Part of a small language model's weights.
Architecture: LayerNorm before each block, learned positions, tied embeddings.
Training: a variant of Muon for these matrices, 1172M tokens, 4471 steps.
Each number is 128 + 24 x the weight over its row's rms, rounded and kept within 0 to 255. Layers, rows and columns count from 0. Numbers have three digits each. The size before them is the row's rms in percent of the matrix's.

# layer 3 attention query, 384x384, rms 0.158, rows 324-352, columns 192-287
101:113115128125116109157109118101133112089134104107119158147085143110151129177148133133155068126098171115120108141129151144115211144168123146152119140148094102133099122157116159141141141144150081055132122129144081095102082128126148160095123123165172116155119149135154121081096152130129136121
111:134090148150119155107129121165133106119116102109160119155105167130059164160155158158147118166102103152134123112136114114132107149175100127182122138115136100135107084137164102162114159116108116136134090085083146147143137138094099085140074128107103131110129117152181153141135142138122105117
101:134158109120122138177173142137118116114132175157130149145132105107138164155159130139141136134083077110136151160131105123157134101116160144113143124115103114149141175119144137132128124107092099090141091161166143162126155154120133137159094141148074082123142144095141118133137176099097163154
100:152113126138067105138146139150145146154087165095098122101144149082149098147161127182108193130111129169130176148099108144126131125134121153129134149109116139124137154127093149119084123158092133124177123124147161161132172076149104123158077118154145123129152124138108113114128089128135106129
109:129135148149123114120132166140141129137176116093076108112099113102146127121108155134141148111141166137078120168113112125135142110153103136129155115122144138128128093094148180130137123098121147101089127117109090157148137109128147139130128140188116145112149094126124137123126158115120109166
108:099171121129122103105135111155137117126158112167149146084111092081137132157108124123143115131113133132153142107107120170128119149121114110136155196080129124124152178125130137089127139164125110131146127115111148130124093103065138081110137151082154133134082128157089162132118113104108138147
108:165082120169104153094112153112128141096101142111094148120158131115133096150098134111155110147154115115109112143145099063092127114134162150133146153109099148158126158097119161126134126162159106098142136092175155138124144119135102115151131149111129146134129112144117140116114123107151125155
109:189147132084144145097143110130168141114139090159127142131088143152086132071130121094180097140160154185165093121152110121134164111130101140101121107108099096100107115146082151128087106119118131113081095115112152128100110141101147146146149138119106146135123160067148146131099161125088163140
111:095116142116141114176105130141136150112160161139130118179104108135130153124106174159147066108092127132108073119123129132101103167155142134136125101120130123125119173145102102143135099122143128161086128076116152133115113104116182153117096144132134171153132186126109102129162130130139135135
109:133130092142170140134176154095135124089119129130119127119092113162095126104172120146144163113112114163097135139084133136130154172081087125116133162089170122143171127132153131131129149121135158144154124152169174128183142091133129146108129135092155174110146072161111140139153132185142145132
109:159111105102093116114132122112118148131136131139167136143073114099123132097161106159136123120136153107122069134143111096084123125111153130164133147106107141103148143131126119183120118125175157117138133101141174136125137124159141168071091127152080131114102133103147128163119125110096087133
110:135091095118134120162113128120109114118101122132117166115120115134130109148164150096154184139099120120113126142133115097146159094146107126134110097131162130118101141137136104131117125133150130134146102121167124153119119087137126090140146125116138090142119142115092140123147126104143119143
110:124106139103133165109147124120140094149138161124098168160136113093156162086172109098132124165129100111127144135137106101127113134174118149093115149132133169131106110107104134145112123126160113128118119168113143161146111103088106122087149137131147156130145130152095151150090113141137126138
104:124166128105126110147136105176140146106100122152147129086132134105096147132154152150092118155115084083128123156137115129125117111133114140103098098140123106160147129147117112114158159129086123137129105091123108082108089109128134118127179179085111195120140111115158142144176130139142127140
110:148111109143152135123153101109123134102121174133073132097124103142132126173113131127132170099130154137133159119112094134130106107144146130123114143092139119135147109121157108125116086068137145146153116077141120070120161146156089126138115135106085116111145139108103138086132161137144137103
110:114088151118156153090119161140127139150128165113142129117174130165094143147086144129161106121094112131145146138118115092100200109104156128155113133078110151150108172138125132127095155125164154139117128191068125133164106100082124101141105135131116161154159153116124123130140136133126170119
104:144144150121104096110158108138054103089130137187097130128189120127134174128130107169086121138101100136108110170135122132144149118130125178143127126119131143148148130137148132158117162129140167168126119151135109081116140148108144109132115150130207091170153135179116088101112086133160125119
108:130151164149093125142089180116115174102141144148113129156099073158132106115136150184159100123134133147126122130163148107111122130066091108164076128142128155119158099134130117112102143171114065100113106080130160100138137132119153154102128092091126111140129098141093123130093131131128085126
105:129175124123105127093160133151145138136120112139135138117131159151129114131125102140175140146145086147104176122086098110136103130124174120175131106146119152116156131122109099132143124104117124148150103076124102142104118122175125101125152119101155097155118154099087119119042105167092134135
109:144154125112121146098126138068128108132148159144137112145127125131140126166119080131117192150108158131120140131105119165129150125135117133097081187100158114124140120139090117157083096104154119094126148136170148133180127120115144117173129156155105126130184091144128120082114139120138141121
101:086102124178144109094145138081130124127163130143111151143115118146174148109061161123110137104094085146144108120152108150153156147137176134085149130119133156122083147156117117143084123169116132053133168133127100156162108115135119132131099110114152143103095109173158115141125046151116104150
105:137152133100120108166149098125158124109154125131099176143120157117172130139138116131120109103140121087129147133116107104101099130176124138070099176134101124124173103165140147176111094144114140072097113143155090142112102110089120099138168175159097142149170141113101156177136172097137157143
111:117149135084119121126143145175182123126146178087141124105173128125116144127119078111149136128135133109108134143108100140137130126105102146184091125145136081138080151123147142134126180144145143107107141121065147107165095132110119081107138143135131150101153168096182110150109106112115116142
104:152137142159145129148137145150150155130101159148107128101162147111111106107112111091080152156090127136109127194101118075137157138130117118126115105119157092104111138129113131175149114152173113119153130109119108143149124145124092181120149144125155153133144171132125122142174108139126120141
100:096135102123136120168127119102160102156139190143113130115116103146136133125138131140082114123125097164130134123137122100145123088147151131088117104129133154099121123144096149149107165104111125104150138100129122146115146138126135130117153139169124143142103109102121171126124154170134131084
104:132098138176162115129114170110177117130092127112091135152121153166165143100080147151176179145173178113116132070150113129145110145116136073126130115136156090191132049134132141120147147153141120138113124144118156155096142124145189115152139105143147141116107140102103127131138160076154122095
104:137147171150144096141097111161155149128152120109080124199067126150136098109109127120105161148090105132166135109141082110108112111135144136116129107125131131127122138097151168112099110125126163142076147128085144140081184108186110141117115148161110134122145081106112119101113110139134115107
102:130143138128185106142087125132142095135140136157118118118116130142139171147120148134127103125102169161160135156119135121107067134087138169171119118155144092163112148107138131132174114115132125131137128196087147105135094101151106117099128117171161155162149165150115130148155126127103152140
106:119077129107125144161186141139112119124128074089112103116164154115112143081143108115116128134136123155110139152134085179108118111050138102077082142122135183175091094119139139092134149136144135156142115159108107112092151125138121145113083169109117128106123129081148087081085131135135104156